Weights of a small transformer language model.
Architecture: LayerNorm before each block, rotary positions, no biases in attention or MLP, untied embeddings.
Each number is 128 + 32 x the weight over its row's rms, rounded and kept within 0 to 255. Layers, rows and columns count from 0. Numbers have three digits each. The size before them is the row's rms in percent of the matrix's.

# up: layer 7 MLP up, 512x192, rms 0.167, rows 66-89, columns 0-191
# down: layer 7 MLP down (transposed), 512x192, rms 0.124, rows 66-89, columns 0-191
# gate: layer 7 MLP gate, 512x192, rms 0.178, rows 67-90, columns 0-191
up66 101:142161147122053169102142118170131114137186119160149091146096137161140126094127112143153114129101105013100120056160115116106148074171089137148129141118120104117174119152097107151088053145157138052208069190155132068100114088161159143156145156148181076164123091135112127102111163140175094088153137137158141194180171135155155118101159120140125119109125118099170108135099080110098076126148090161128182123086159150111155173134100131139139074096200128103161116087158116101092146151117129127173163101156167103129117164138156120129191124137141084128153100172109159121060152085118133107
down66 097:160116125067127166141152054099098127132156113122131104137141100115132134182200083117186114152175117110113126055147106126139113175154141155151118095132184127171154145077128153126124199184177092128111102082147148142147158103126113159083113128115146138126194131092085130142197104122121179113112178092147069158120115098203094131124089149091141096064112131144123130135134130058128100166146104126112132157061092169177176174133107120099144124185142138106053089161072096085138110099146138140133079146103189157147116139170108138120131117085148153076180131118128108178199142148111067125
gate67 109:181092176137112149115113087112139115151115140178145220113196139155077157071132141162149101127135107122095213132149129149105163149124140139116125101140141139123129168101160115136126154147096162187079127147089145141151079144120157101130110056163115149132150141134133133036092112197089171095158123168126131141086170130093091114113083143135138093138075157168098047171092106098114178162137146109097124142120107099175131179096163108116102156075133150171046128133131146121169175122150104112136147077132063144089128154119144172177122082170114164079098126125080189139162120130064137114
up67 107:099139090084073161060114116198120115102109071122108131100153074172134134076165082095109183119131172118128130151122185130120158149188111133052122147118059096126131138111154102160159104072148147108090112135158151170176135169124109122167116178129132149132126036102136084145088136139106147143170146123110164175107159088089088128129093082123115116164148152208130110117123125129142119179101134179114159091099103181160143086152158121159146137060120131139172180120093152150106135124147142128124063138122154113094094151042181078187137114154123154118166096117132181068164117099127129085
down67 099:143131154142123101108098123070173112187064131105114166157149076076111153147141135067155125119082167114124144168103075141150120150140189068101148051165150167129166132133154122103166131130165099095135146111181155093114143158121161095138111182153094176135145165127085084120158152117147131103118150148171155181182072118154201139088064150144199169102113065093098137120134100135095119188073115125091214092151154106129084119117162112125152110083152134116091119122108143101092126119112130140198070112123173083122157126142187160077103112163129082161113073129143089153141101101146115135
gate68 110:143144179224056139075114117119149155156140130122162141160144206122127234120092116165127084140075124107155144128098154153114138086132119121116121111129163114157111142056094090126171153126126109164130135110129165153150131085172129117191082150106097108125031174112134114126101147159116133128148143118132121158102108103129139136099115097105162122173147117136142069128154169114165098105154124101129144120163093104077075191172121105099036086081158113063118122123168064131128144185149121161168122147153162138153127106068144117084169104171119174156111167132116122122143112153152190059
up68 111:153076081189043157080146136150115109077073111168098151148119156167104174138147138102058098168127162099076126179119135091123143090181083178098085163147099132115159135128074132135216126083117200140061112165136128132117166171133138071099071093160145140137114136124103204148188104080109133102134125118163150166127167179093151114119119086102150122115125105134148138145106157100110076094134144168097130116140120120145112078131184186131133103108119120141093113124068162108145103142117131150093171151084156080185170106121125182109141150180175107113125122146159112128111088149105089186
down68 106:111151101127142132144082177129136068108131106084126181086182108117088100058141079099108176118130136177053106110178255104139125200132047171201162131128146089084125151158108170142132101105137102083058116126148147127132133145088112104114145116148126114167081179144111159118113143098122121150190133103064100133138107155121124112148153076146113120087128144158114139125135112093132161173127179115156061144097150125128176154130115117152122109125127135055095139109104170121153072154154160136195154128115104130183131120120112075112080149138102140126111125169090151158165168174148118170
gate69 107:154120159175109055112146103122077113154108116137124197202057089152179151156158134127162193121102169086127125126108172185112107169146131101077099111139097083184131127075144084114156088116113121152086135113136092199116132146128124106138101156105119079094130102157134164149134079157149141154130143089076126141136132169071068136120086123147154105184125255166125132179108106159126148135174131171142141068147112122084152113142154133159148102131129149117202141151132151094134127088110145095110135108189119159185109147105135136087131125149160089120144151075079134161137098126134049099
up69 102:179166166178169147147190184132152083153173100136166109175113057187148140172112136118131122118103093095095113196084176115168099145116146120117186130150181119048172099103175163138109105127117131121149187073105130139119135146223169121093077151136143149088103112070087076087087128132084130150094088128095151147180140139155134110108130103122150126097107154155083135129105084119125108159128212165097114132157043128109098147123112123137129115093141117088137140139158175189090102141157173112108114178120105107158151134123135114138139091170150102106161059089120125063113106131109105162
down69 110:109151096134135119201139134130137174155129119095075113114135094110159147127107152113108102110093091108172197060100076122157096150189098122120111090188140116122122113150153121132146112197133100078078182095042203131131184091180166163113136145146092117154148130137109155139176194164074084181134105142095123084136068098101115105127133159174193106133145148124091114151113131123112125159091160130087170101172088166163117135035121092129123165098168110104153164154188163141174107133127140135057127158094183061098134128122139142125089113148137132123159125132139095124141087132097081114
gate70 111:146155173177086173086142171156149158133148095138096148164093129104116126180116135107135113106117179111098103084156098090118117132113135162181099096154119116151134082140150109148149194138102148163126153099121141165164120162180146122101136116057172182094166135160102152102113161165117158145107156111140102128119161062113169145178140120132136140152031107168145191050108103128119146084093162165098143143168058155105132175099081171124140125128083095139149120109183146203096121171100127130138158091129145092109199101085101153128159148176071095090076116153049112130147090134073108157
up70 107:142162111131135174114116128076117133124082109138175137136134125110135167105126097162114139061138094104116104058114126124126126167078120138121124145158123071116097173189131140137053140127144121106131146129119128199150125134131132102087148120178126118105142114097103168198102199144103174103166139086132155124109150064135116117113131142093074106192079126175098108222121192118142059127109072095132140184074178120116168140146133148188144136146081214162099135121076162151132166149163099120129177193087123141062186114118119112170110120130111071117113116100175150161130095081169120123
down70 109:103116147174185152145199169126101174044089114093043111113115121103132137082180128152163110131128131084102169089125129135116112198127123086149058135139094079157073159115121088170118178114109136141155169034151109203085099206138155091163043165170141167087110153064142106110170090162104124107136185118117119123125106125132127150084149083104215134137118103159110170134153102116168104123092105073104144106133155088142151170157152140142105169103159150094136135110179084126130084110140123126101142111094152166131152142088145135159159134117145153151096107114101148125130155122153115122
gate71 115:183130114145139116109179127100128112084211170110103132151164213151219120106110143081161116122184140135115162109197138106083126150150066112067096103124150131154091176086188121132152115150153132079116164132112108149081132152140105085141221126122158110146112084102093139134140129129092111125169151184076106173143131135161086151096082087131098177170130098125089055134164120117140144124155125169127143129127183113127129097092132107141143129149084153085132118171197168165149102159120134157171129145145112109100108124116097066171122110129130107063156038100164105114117106086119084137
up71 114:105132094113182071177112156094075097105162123096120111124142109103125113128127131070124098132115066108086163161133115109058082155146100068141091146165124154161180104145096118227093088157105141152100133110057203139145153112130113160176104118167151165132175072109152162139133210120071120123082140133060116131139145167100120104113101133136143116143114164142106121185093172123122106171117102131135163176142200050095153138144110099108123095121165164130150134101106125140199132169129079154175151112176140183114130148173129172085111129100100105110111091189131125109111136134185147164
down71 110:154157126194113125075098104131072093161105085085104130163169134150116137106122089178110155153150105155055131107175155099097126149103105220119133145140167168148078121126121057195128081190168124156111143107116088146125167111185129077076129137120115101146147173140162148129106163096171187087064198102108197120167103136181129175104078148137089174123157111110139105164157116114154129114159123092071139099167098167115140181182144115176127101107137153151102109133097148154158160181107109134125134093082105136111094095160116130095136088080107135092087077102129148148162068125125119109
gate72 104:075153125136099133074150140115093140176117155112126166088165155112147200103092105149105119150150189081152106163115112106150100121142139080169122142202180110156123098137116142102095087118144139136163148073141160146140176146127126056127156083148129148118122152101169046087142137134193064098096080055124158146086110192123115143073089121084142130105175131078180152085145149137173169152113089057137097139137128181143067149164089115149128083149075167131103142052132123135107146199128124114110146126117121105162163137154142101117160126114121140179116170146189095091071124114105111155
up72 108:095142102131146183114137091201116128141092123067073146142157096119132097062140144113124132122073072143121158083172067132078158166141080117119024112126121135162095121127153169163132149123102130153118175176153106122137169161130154103095091143098128158170108063124071113143156122194139145074141118133139125144146120143147158092209137181111139114191141061137114133144172142121053123108169144101128167140098159139132111183136174123123165147148109138136101068130174145148105147091151142129146135130125092097101095183064124165184133149108175137125151127092085161158164127067190187126
down72 107:067142113143108099111103121155177127113090097074128173161144173180196145133102134109086132130102128101122121169106110097154107102095112086177141137088089118096141123183146144165114169114141073117117080169111121128102037124074154173152112124160149094178142151122046170138109095053106092152184152170110198152123139097170105146049167121161149118170111122103144129086136112133148161065096095128147146070131150135154148165122100099082113142146117102180159107076150100152141150122112133121082151115118161086152169135104245141144183113144155099136077149128142173108159141137133146125
gate73 110:181188171065133118123119112157141105133156141130104118113082131126122110133132085166158097108094162113132128113188123152105120186163126146109132137112128140051164109157137144136137148162118105142125205119156071133134133153127129078121108115134056115165128160181130068131126091095117072100120099081130168129136100150090155133093079129123227189100092131192109178143137101192143125140129160137101101133114099149156113127105144166173112091094063218095159101104150117116193104140122089143144139096175135136078139164116164140073155134145048131098190077119101147142045096160120145111
up73 099:071162112114168141115124092094030111098157152132079107175108152105139139080131154137116131094140105153160149129122150132126105095133171131060121097114050132150146122159137093131156104088134048098113180144040086100157079099106097181090160097086117127106173137095094141126109136146118154153162151093172115130149088102111143136101148133169097150152119079129121160130153157112143174168138128058183099121156069092136207111142150170161147194111090138094103142131162207098063139130072086164173102134151126165103124123117071126122127101116168147135126102157130214144144141167151121134
down73 101:118086123050066093112141116116129121091190140122127115112126134099183137086112115122152153175096140128140182130192168140103104156126176150184127118079123155139173183181116151082104156112132091149033150113144133151093149102171125158114068160133126092097090122141116124107121153094164057085126158084144123156128071128038146102177088136156089118134139114091117135156141176117101110108142140125151151099208180174101188137161103200134105114140125165117070147160117128148093120106128147154162137111139075097127105151124139158131125157056112186100078132126116187079150176127129172105
gate74 098:162123085144126143114113102156090112093155091176132118169070067121163166146095137112150168125084138158067103106137159122137176138128150106148142098124060087081093075129118152171176150192109111175165072086163100090160180100093154161132164148184169142157121172116137125123118169148178145127129092053133173106123125122111080135152093112137141037121160087178184124116112120111155140138137135175186154136125173137048096080094173188169133131095154107112140165139144132096178163124076133128134111154142065184106117119156116115086151132096103135154096100173107124175098101075114109125
up74 102:153077155110102078182132142088130135157112144143133103144118125152070132180112152180051129136051062097051091169074126096193181114105063190128147155169118127124149139183154152123123091167112109126161146098146080098145166107121144112145152144175121051147113124079071098088114177117145092099117116104191123150114182170145162135143183110141166146085108116147118118134147144165143098197160118139135139082119133177148135178109096106132116118117111117163105124187113151109184136125120141048124088132113142144167056138135122146111127151117107128114132153105111158105108110119200048104
down74 103:088118101189105106133149153100090095157091172146182091173115141150084131208173145149082111155110106061121096129114153096154144108097094139112084047119171078097100139160158169102145128150109126146151179083119141083156148111123081113100129139102126120167150124108091130159142173143116162188103134143098151140184159149141128147152140107093120132122094135131154120148163129134117173205143140113143134120159069151209136154151075141160139148150113105167100137088138151071049116115152191068071106185085112094116081198170076119117130115097133106100154140133146180068061115105131106111
gate75 084:168131138122119163139119169205123126087101121082072166086131121104092166103168119145155132135126086147120173129069145154146141074118130135138143103136109096111130118178134122123121124127159119122163159120117114067123168146145169096120108079115072116168152114125170088133115125106158136143154088132159209070101120099065130132115100171029100144149085120111122077159127146111141134163118158102135121086120112195199086117101077089149075143100141111105105056144141115205090186109082108129106226068130125153164144128136173153164179121161148125069136181145168150176157119122124141169
up75 091:118118149146139151074172175156132167137102159105125110166113169118178133095112116104134123138170124175088132139106200098103095158103151074093158104149125106125119125118099085125111160164089134190146072128099207106070129089105144094138179168217140049139140158109077116112109075075130143077130180164121122155109194116158109090125106117093177162106130161127172139124099105130136175073137077079139102070126138140147119119117110130137183092154115143094097151179152113129135132123123051092182068130142175107105106135164169122120119168193108159146108163148105159145060152163159137090
down75 091:088169137102180113157106141101095195116157153116123092120150159136162181144113077148060167109078096184125145140059111145171169121150139161138151155129138105161128122141105153156144132093127126094132056131131101130138144175069120081155127067188113154140057142146144117133101158115125118213082125143063157107120148087090148122115199129158147101134081142135142161102110127160126113194174163183139162161182067094097124153122134140097126141102089111074151145079090133075136090116055135113151123139062118147138173102133146142122145085176069099108139092130158061181099133103129157131
gate76 110:084134130151135155215160052166122097092125117122125160124144122196096144061171123123160106169104154124137096083151122157128108093146105138185162100135103082151139095113137139144142128082097107085118074112128138092089123178079134124152120105103169113190129173187087134165139141128114085177097091071182161112135109187127076188141078124157101093112156130108139182184100159098119143190136163117098139098151161114118150106108071123038101132105133133146149180134134084125162134161105147132126146174109167115174057126102116173119127130095170065175105134114113132189107140141162180162
up76 107:144149100163090112105140137084153164174102068168116140129101144072182120097107152120179126134147113157138143090170088151147169129123103118123206101216084150114153166129146141158101132127133108149159087080157159153123099195120124132138132074165113148165119108125119157154064192143142121136132160158094112117165127124139112153127086160146151061124087090136153181109201167125103148086093154079023176132111184076086121149121190106115090140098145152114123186127183115138145098150069134133082129111125130143126098074117119115187133126095090110119141103109097109091113043115131168174
down76 108:098099138158136166202154152100108113135067111119091078083125166105140103188129099127137117124173167144142122098155129158156130160217153165151157064152168113106141147139134142080134111109106055137113153145134158140094189132178101124148128107098133149103121113122128157146139179145112129172101133164146082110174100147108181111063113177099171106142144165161183114139135148099122141202063173113081197142130127099097039117151059096097130100118127158108131149138144111109102160118093201116116151130128148162099059148124120140155151137109121147127095098084073170085051066101111104110
gate77 097:135183164142162083109167081183149119096163123102115107123079155075122097180123109116181138114174119190148128090139123078146129151101132090177118116097102109071189138152153068085100161190083133138111110069075116082109130135138117084122142149117111085175147127160142152064084091111166146141151111141137154146147144138130108113127120191089105167126129181151203124103104124140083106130125082088155087157133156150130205135156160119182137161141105137128089123130170121138078159192133096038133106143149087126099088067103161164120088089126161180058136103099076103164123141128131130134
up77 099:105130175095082121141077152121137126077108160178122147157079161130131135148147095186136191137125149130119116147132151106072173104099143137136111155132179209129103125083133092218157107174137129168168091176172114143132078068115108120049131117149130151139168191105084162080117136154136087106151122127102165153113134123176104107086137106105129117122155173148148083111092099099130189082079092099137035112102156164121087125128098101165113104151115168075106095137105169170084121134145108159095133170088202112144125087096156092127135153125103086118148127123092182092087134064090132160
down77 104:126162096130109180088064161122162109163091131093170121076095171044145184134158118159104185105112127161122112129101113100097128152106163139102120153063117146187117068112101157141172191149151135162200105120143122092099135098091123128077138097080146214237128133152122169134090142129140100176147156159162092145113111127134130125127123138163101181091130113144117102109095195119129133147159135129150144123120125172137140132079142095108118131148139199087097105087065113150088072112095143112090115096159110151133066123182126150083153151149121156138111072143087127117154127142064186175
gate78 115:109185090126106077112134133116136128145161147106172167133155125177116116083140141133168164146127196111100101085129135069173123062185106121091114158141141139063151166131185115160109130120071073155090169130162094124106150141202155065131097077115112117124121192081150111161166124127130082130106144172088104170145136122141165116077118103150124089140125093139161174106152087124102164131102148127100184144170117154161158155105103114088121084110139078145105168088084141184145151158121119166175146155123161122128088116037124121128121175097064167078174083101125112187083103084107171172
up78 106:088125165118165189129073151103123190124114142118157109134142150071090181130106120080129127131093172113106133095164157124125151106179152101201107181141166147206113128099126152168120179057208074148130105122116101152106129151180177161175110142107120114098180149150115095135122190090144179147122127132069139114080116107109107085139129132123210122203119091110155112164171114144090134193091121089103121106143106123111109104085135188076167113173138109130109106110106154098133132124092102166158132131110147093137103108104118102077093128189124129090121118083097098177131106055079170166
down78 110:141133146119107184171090120156191091116169123162098081163129088100124149123106108122149083078123131134133147151131115078165150136138064194175146125115102110185126041108117119135145167143160107138175144082145149112131099108117067116145091160123162139127125073142062124145089182144181121083117119128128150091116116046191144146119073125146121129101038127129166106117103208123089122114208195116143156107165101129145184067208119139112170133135125104120084095115152158110110129138124136150177137167137184094104091080093123097131206098131149099112108175148146125144142121139138139110
gate79 080:109113088153192155162110134108142115160139107059058142086161067145143128129128120144123166132159096085088127132137129145167117158127116146131170140112142071079148127087126144175117168126120145076175183157080144136174127117177146144192145106124102139132191100126158117110130118140126147162120115147102144175080140140100173103087148153063164149149083107086055125087176126063105068102129138195097104159199131149107103211071156100140122115152158116118177058123132120202107112148144159105126146132135096159110150098135043149169136120135125127162114180128127060132110134069120109081
up79 084:109148138138175157167142130105134135101120112119060138145157095141141187124155063108170107178095106124150151166130112132091137157146076104127102171173104092185072167161131192134115111190150159144119157086099111140120125114096175121114075075190102127130115146121169067148144102105150174142123086114147159130086137072137132112222124180127185096158070121112127114071171111088061110137124158136139126112124090122186094164132084077128170123115191104138162092142143129166102197099143181124158139092124110165146118149184107116083127120085143152193133131161194121128126092138091073106
down79 087:112135180120110154139104078128087127071159169104149157130142227096204126112181090183058093107093161097129068142207153067167083107119174135153178152163103141083191100138096097106167142140150111099172094152121181132120134108124082136111124103139144130170125136071045179118155175184155097102134137103119106158119178141130139150125102130090169164130185144102141118115096101129078119109130065148119129143086118157110145113129133173194094161086107132104110121144084105105136173108133098137103128153165095117150093166147192064084121158115145151108103131144129113100117152172119090147
gate80 102:081171124108200132109076147187117133114145143162102145128144086105163160166080161083153167104143136110100140112169113137110084112200142150106166127148080112149143125142097189118106117151135158079128139139122134100130103175095113111145116116121133118201183128094187061180101153109187171166156204108126115122117077158111092127166152124119110124096194056122141095079204162115134111116135164151076176138160152132148133106084128127062116142095156139165100109043108122131068107108158130097095136108080132164152127138097069128151211114123121120094122080142109091151122147186132163115
up80 109:089091147182139096173138137077068193133051100077122158109115103142127102121165149139157152152157121094073145104118163084133098057086217071143197120123165145148098175063118129148162086149148094145083158143161129176150134114148139130057140166141104114144126072117123165152092125123197133115187130150181065143139145170158130157154074118131140112149144155122109202171103121136152112159084121093106090093157080125101144107160124086133187125099147136125169151129096136145075126110179089115089095096098161130101140143145135074141122152090143120165119119100129091164117149076079169125
down80 100:131094101142093164146068161161109176089091112094124159176141096201123200157121188115124131159143079116097118114080104213125118100140159119167087103151136113099065161097167105139183123117158052135104128148143144151167159097132119095114141139135091132150132104167105124217144148165115067048115120113159115132135143107115105189151117095128160174051141185102111126124134148135161118114054148102129137121130099098135081099094139154074066166073141141139156117110111131134109155169148103141143104120160114143144139168125148121107070161063121168138150152106105066139095189140117126199
gate81 106:064157092167102151144136124128151145095125148106105227135135171090136147111086131101148110078103135126130091080093154181140159101158148188125128099117118070136140156108104141105132136128116133115147112119226119148164123108107121119073108122096114113173065167163144152162150135086102099175124156159064127203192105079111173179173089124132086143167089123101079101135142155110144133140154101085151166127086142173104082124159149066097136128120109106147085140052151119129108146075157111103098128107161059202156111123186102074152107145130087151120140103138152165150214134112119122114
up81 111:156119187074152149109107152192113093161148143154147154133131105092108169125090093185126196091166128142108084143162095184182131155095185141092137131138175124144146111109108079175151133118160120141163093169110126187115122104128112178062075100147072154098119136169108130127089118146171117162120082119120166224132128096089104133081156097083143104159126147181119144104126149199150089131083144186109073150078094141109126153089030132118144141181113073127198174126138118132145076141095095145091134145156136140119079077164111125137146143138126129101105119076151088152098125130177120133
down81 098:152091152095154119136143163149092169107147130054151171108111143173081187137162109132083176163162139058101120136074160138130126171095169091146157113116105153099176181133117171157149105140196138087115093083176157112150105118087132140146129133161133143135127114129079101183136140010154162145128124131100146132110162114107098110146125135143064114130095114193102186128142134097135110131138130059122095096148082073130161134110134163090188122079134059101126072157066150142113122157131094193125218125138191092153087103117114121136176148119090100136157145102153130166116143133133081142
gate82 094:113082146115127102221160118134186103069127055114114196173078106115103127142117139158088164159128150105168137147139132085079068085161115142168121167090078098157137112158125127164116164122158093134144107080141088156109132142158094124159112180166161153093152143119156104113167184151099093118193127088160133131144158119150092104133073126125148167141175057167115175134109141134141108086162209158146081089082176210152067134138110140137125162140156112107112100159156103140163124103078127121140133138051177092146124189090146175123141155080099130105147112174151095137140145148131085140
up82 093:134109130116145097127142070113132093091123143123134119194121065135102148131119205142071112191103088175103102122172157134168185081173092123120123133193123090122136114123131069136104194172119076152175134145108110144084138126134101056089146124192053166119171087085137096136130104185088115135157108116161117136155127136149095117176117119136171152165197136133128156115127101158151096094118117189086110155072107172148146103097111075183133149101077154121109128136066146114112148057195152146125105131115133060171168098138109126106097138145177159145118140131077147121068094078142137125
down82 094:086120147108071142097172211052163139073069184209120082105107074057140090196106122099187219116126114100139126172146146144144141166147135106064111143181130115122110117138147107107135111093128187182158116149180139165148092165102143143131123086058186085151125113090099144139166155149136111084076132088120091120195145142114085157140088144114093118134114109153133162087104123200093122153133140111123125128187128100119092174174136160092073154121223123127094126114114115119109168152124120120147147100109117129121142170133119111117136158119131140122117131092118080157147146118148137087
gate83 089:126117114086105169125164133133136114116185120147124121117172132136189124078069134106186113123115099138121071094110191146101123112142085079078099138115183177044104138132124067176145131115173138154124145073114134158103107095117135147079079113106138126133151162106145068104110097157140099111132130127122120122145100131093131193080131082184177159131182115098137175075108123162169115165099114148128128186094124093120124079140082122131164205098124119167123097153184112195068116108108144097158133187170180177071130108097146089145159142102170154191110079183108149164080153115116107119
up83 092:117075174121077115083120120088142096125204098163095077097144150113107132133120120182157090166179170114107116111075149123158125114072139107161091147132078177126170109142142153147125157135125124159117089101178106154113149115139148092104150120123163123208129176128049178185139129089123171112131115068126135089115092126111107116142081157109110148133146049187082087132118225190116145128153121146167138070115084141136086181115134133100119188110130152129119129128140172104137201099133098132110106148162127122187090129140132059156167071154150136145181088133126120047124113151150133091
down83 089:135128124198115105146099145150120089111157094116143147193149128138079126075134140063110149154154109067086098127186131156134142148159097113085132148125150108130192099144076109092096053156118084142153160107105156122118189186116119098128116123068121151147192109070079129156155123128159086150127151124119097161178096107102103144122148141098157194100114114095141088146093141137149116188163151091156150186086094178138133110163136092121111104131105097154087080166160102198099050114080081131114202186132136140104111096146109104100174175145127106132193134132142141110104189079177112127
gate84 098:089164088087156154120128185133182143090190137104107098113140149158122109080135121107186109191102151145075151103155160127088115093195095095168163152075158065153122071082109097103122111194097099145165088076098134131110106197133167114179111069147161125106136083122146083151136120056149099176096121133125121177139174170173123118112131081135178118111135121180151121110167150134160167127156123124071095057166114144146147142140108099113087139130117131109136196136141133085119057202144123129124110120163050106147125133102146124082111139139171104137151131182125133134083166162149082153
up84 101:145097132112127173109212195135107165071158113106061123125140156183131072097105089143136115106172112128198090127193146125130138144154169125103140115108131101153117080153053123158143087197048140118139119112126108084121145187167065107175100125191090121157109150165103129127103144137100122068106170171136142095105133162139134158192147132128159110177081094183063089119147138178096148112141191125111111080124099131128094136061154115112141146167088055115117165074120104100141143136155124089130182167142088116130163072111111119118120147118122160144106110183147147159146084149117142129
down84 100:115142064152204117081206138143093132152122129056114119118153123108124168154117080085197127152099104106175115143123158106169090142177177133046113149121104131128108092134162186091155102167101106090167097143091126113119173190096172144151086063158141137130137094141098138121123089120134190132173090134106132096103089216110106101146133096060100099165140144131117155107136156123127115122145145146092067145163131078133084148067146087098093199197066115149128156147115164143160114150087115088124158165108142186103149131100114147154135139164134141111132099119138152054176130129106149148
gate85 102:119169146125166121157105149124166158127153155119176161052105099121115126061075127075120111106124115067101126154153177186104129084134126124129178134105159096159125096133097158187147113150095146176163138150083170122096165108094142112092083127137153151138139088124122090134103097164122074127126123150135139192193110137118141144086089144159079074152111167125101151067143121095179081120065079139185114065100107125040182126153175100141151129123117148144090105129161094141164122133177147121163117145184094177116143136131129157151135111154144125053141113099132228148155092109066121173
up85 105:127115115146190137184152139172116112118130098186161146126177162198110087147174145108135156142135088056093161126144139110109133134101110106131114093079100113175163112162139126187106095162087082113113198178044152118107106095120153139127156103122198050151149129187125153111115132080142160165116120155155122138153214153089132134159074170133134161146105073086120155082116136133138122134042141115092133107131165135101139100138070093169075102120131151132192133133111120122146128095111081132081180112126158131179158123089110137115144159062100149151156129082110117067189099092153118125
down85 106:114086126106090108109141132119134109155107140133095121076149113146105111138136150125122083128111117109138170113147219210167067071136115138091152140130141111143080156055114119151132143091052140125168173142159129124166101152178099134133170127106146128150125146100165183133191101128149145123133095086097132124163182055138159131191096148201157136117176163159186211169144176171177142164119144124142097097090125124111138121088113144094081116116149083099129153083075122129139089152111086167147160141055111187074093082097101101115067177134155129164089148127119069127146145124117105128
gate86 106:166089136095157158139113165101105106113138130112099148163148140109176132069105137116102140148146135109152152090169128105133151112209086143149126177140149145121140070087089071125152145160051084111085174155083195183168103150089157125130082111145130088140119083082127092152153094104160060160100164167140111031153198110088099114100140136141142151178145106139139174142134103115130035180107165195139109139139169115192126125154098107143141106141124123096164137151150068140132141173101109151151142093132131132141150098123117148092081107101203093174162123053087095152110137147104127144
up86 110:131184116138150141078115195089165098133210164097208155115138121212127080085119081045138144140099077146128151170109122095122143115112119188126140099161157082152139143148137164168106113142163106081126043113102101115144135138127128135128169114134177133131108159162140146128073110121109120137163086144139168088164150133098150144139105083162142156206138149151123115184183068101159165110095116108112151114134088187142116082092122136121125140153102123102059121136166159160110146115108097135051148137114180161147102118174081106098143101129183123144153091192135155107080097156167171089
down86 101:107119210122160118100148113116161105093110143155032165115126087184117130154126114120151110137109157125100116160054076170151140129132152131114159153174114109112188105150138116133112195110089105104148121102152182200164153148137133069155118108144130167119161127110072173128177166154100122119136096095107135133202054185171122121151086072147169125081117170139115140164128160101129056159168124124154134119056149125116087150167130067162070152080160103096087120117111114150133137119154135122072102117070119134124158128041144129098101178100098178189114120115112107110156121140170111153
gate87 100:166149096089122127077114155128106124135111150144121126165093173069092151138097100205150127088081128132141164087133173100145171096098167147115148190104061118132152115219161097100149066154129075063118157120135229123179157142183075135162120098108171120159093113126075131163154086151183182091119159107149132144129157088113122123139151165099137146155168149099178137128163129126163100143070143118091108147122160167174137099133145122098124106083101089130052095087151093107116105080147105133119081053126150101133124119189101138110140133161158124115154196136154166129129102089135118163
up87 098:151107079163163117098117146088087119091094138178113179128164140096180178146086171161072095083116096102107098132114182144121101166107127119148144152139095099118142047187088074120113058114116106084109107158128156100182170114128105122147174120192150154084144183118089188063166121159170109144094175115096150126124105149153097150110126185149101143091188075113071143124152100118172144113127176117070154114098098119119122082184066169104158179181147132110131177096095095113132085080136131144099119149107141147151118113115120102136174153123158115079118113125100085130107154191086167121
down87 105:129164104175138154130138159156091095139099118084085143083161064085140166153076126109115072080166117121150160141145142135142090134121084131137086144138156059114052096168125098130098130152082056143159093174116156162090148096140144141132119162094105130098190088150108144152151114202133093160158128105117140157144079161097144118124126189162129085140116101113077204186131044090151119125121194133096066126095126140144117143186130103089135144129166146174155115089120122165070092120224091109153146146117129116128149113131186101147188070174122102171147158167125148134104122117144146137
gate88 094:156185167091162127159100117209152117117100137130149133100144096156110104130153188125107145079066112113164157149092170133100147142160126130132147137139172165144152125140083128099118088081095089095154178088117130151147084194082139176066164117128139148132131110128075146096134182184115135167165173115118164119129120117102091113097098106105096072102146140098153142167135133142159146172130051213121093120152065143095170149139154119194125146121153128101126102180091142159108113203107091170098091117187099113119102110125099083112153151155100093148072091166148171075095157101158124210
up88 095:112097121126110135092189083059127122162171127107124129182112145090134125129112156125145168048132056118107129140183141140114192170099114193135095120159130096115143143111129092210153138127129112156146158058121094082126157135115111096147171158094084156143162153118103140082150138132148145127131086101076080155117077111086143128095145182139180161058121147163101145107152039077116180148120106158127137173117191119139143106107133128132137129130138128112119161111111097128174123184041031180096127138111155163116071124093127145159091186127120154139137149118082105187149092147115159134
down88 100:107074103089079074088107138141143160155149138156123137152123106144120134116110147096124155128152092103128176094129114098168128170164140163138096097148092121083121132114104096123127155144112102213101206168182142116090167141133104108108131120086164159080087075196115123150118094171130199139119115160161084131095121116128129116158152155168135088110146079104132167137144125122068139140180079197154113106150120111177199145174141184087163140108177109116134079096180156121148144126104063193153037123177171113133126104087152113136145127141099123141098082212106070102113071104139118132
gate89 105:167125149116125132126042115113115123094136136161130168108099136113093145084160145146115152073081171117109144133133086122130125142133119093095183227066110098079106086106208124106096090190161092120096137157107090152151130070191133126136122125152126175161140124154098131114125145136165068178163111114119099156085125169089132157105098163113144096183189164151107106104167105082137095107114142144149131111105133155133122129172102094083123117076186112139177114140190099153074124119169157096174184091080127144117083146179129128145136181123141121073072160166159077110085107128200103105
up89 098:156128098111151115176146090148076115208191138102129109126154116183089127175164129129150061171188142076126112092131133084169138184124085160179055145107106128085198163090121154089114149117091149172135040139111138120167162062144114133082125137126123128149177129146173144201115148075169135075178140110136137137092173105135124083116127135150132117169119084138140172167130130120085113141184081118154126154153148083104133127057122107149139155103184143171114103144102117134100105132174140147153140150143128118113127174137102164106112085099125176128129115116155171193150036116096102166
down89 096:156147173138119141160075080099187121072135094133137123067128124125059043117178071070142126138123126230137123122173168141149171114118095156124146135135128108096135137146119159138145201144083169156091109093180111149123147092101114110080112172146154104119060123122106161151138153139148062153114117107138093131130166114155123076149114078133117115081152131129137093107137150074168163136109103131157147143117153108071131141112132111203124119182132162097175117121101074121069111200134120154113153076107135126108095164114204161177139142118057110117154093149115173176155167121082149171
gate90 107:129188081147151131149125062150158114171158139162110168114151118169089137108119144153147105138083127124130100110109101121134134103130062094143119145174072187127115131073141131097150132128121097078129176121118137139156108028106108120176092138112132160156121097131145162141201132138092179101180127077177170069063122111168192130140115141123136115214185119184104147142132151103086138140134110103117140140099108111114145142143138105147116114126160107096105052227133159087077120066124064161156061128137097121091141119056111116112167091136104158139154132143101168171134192119127141166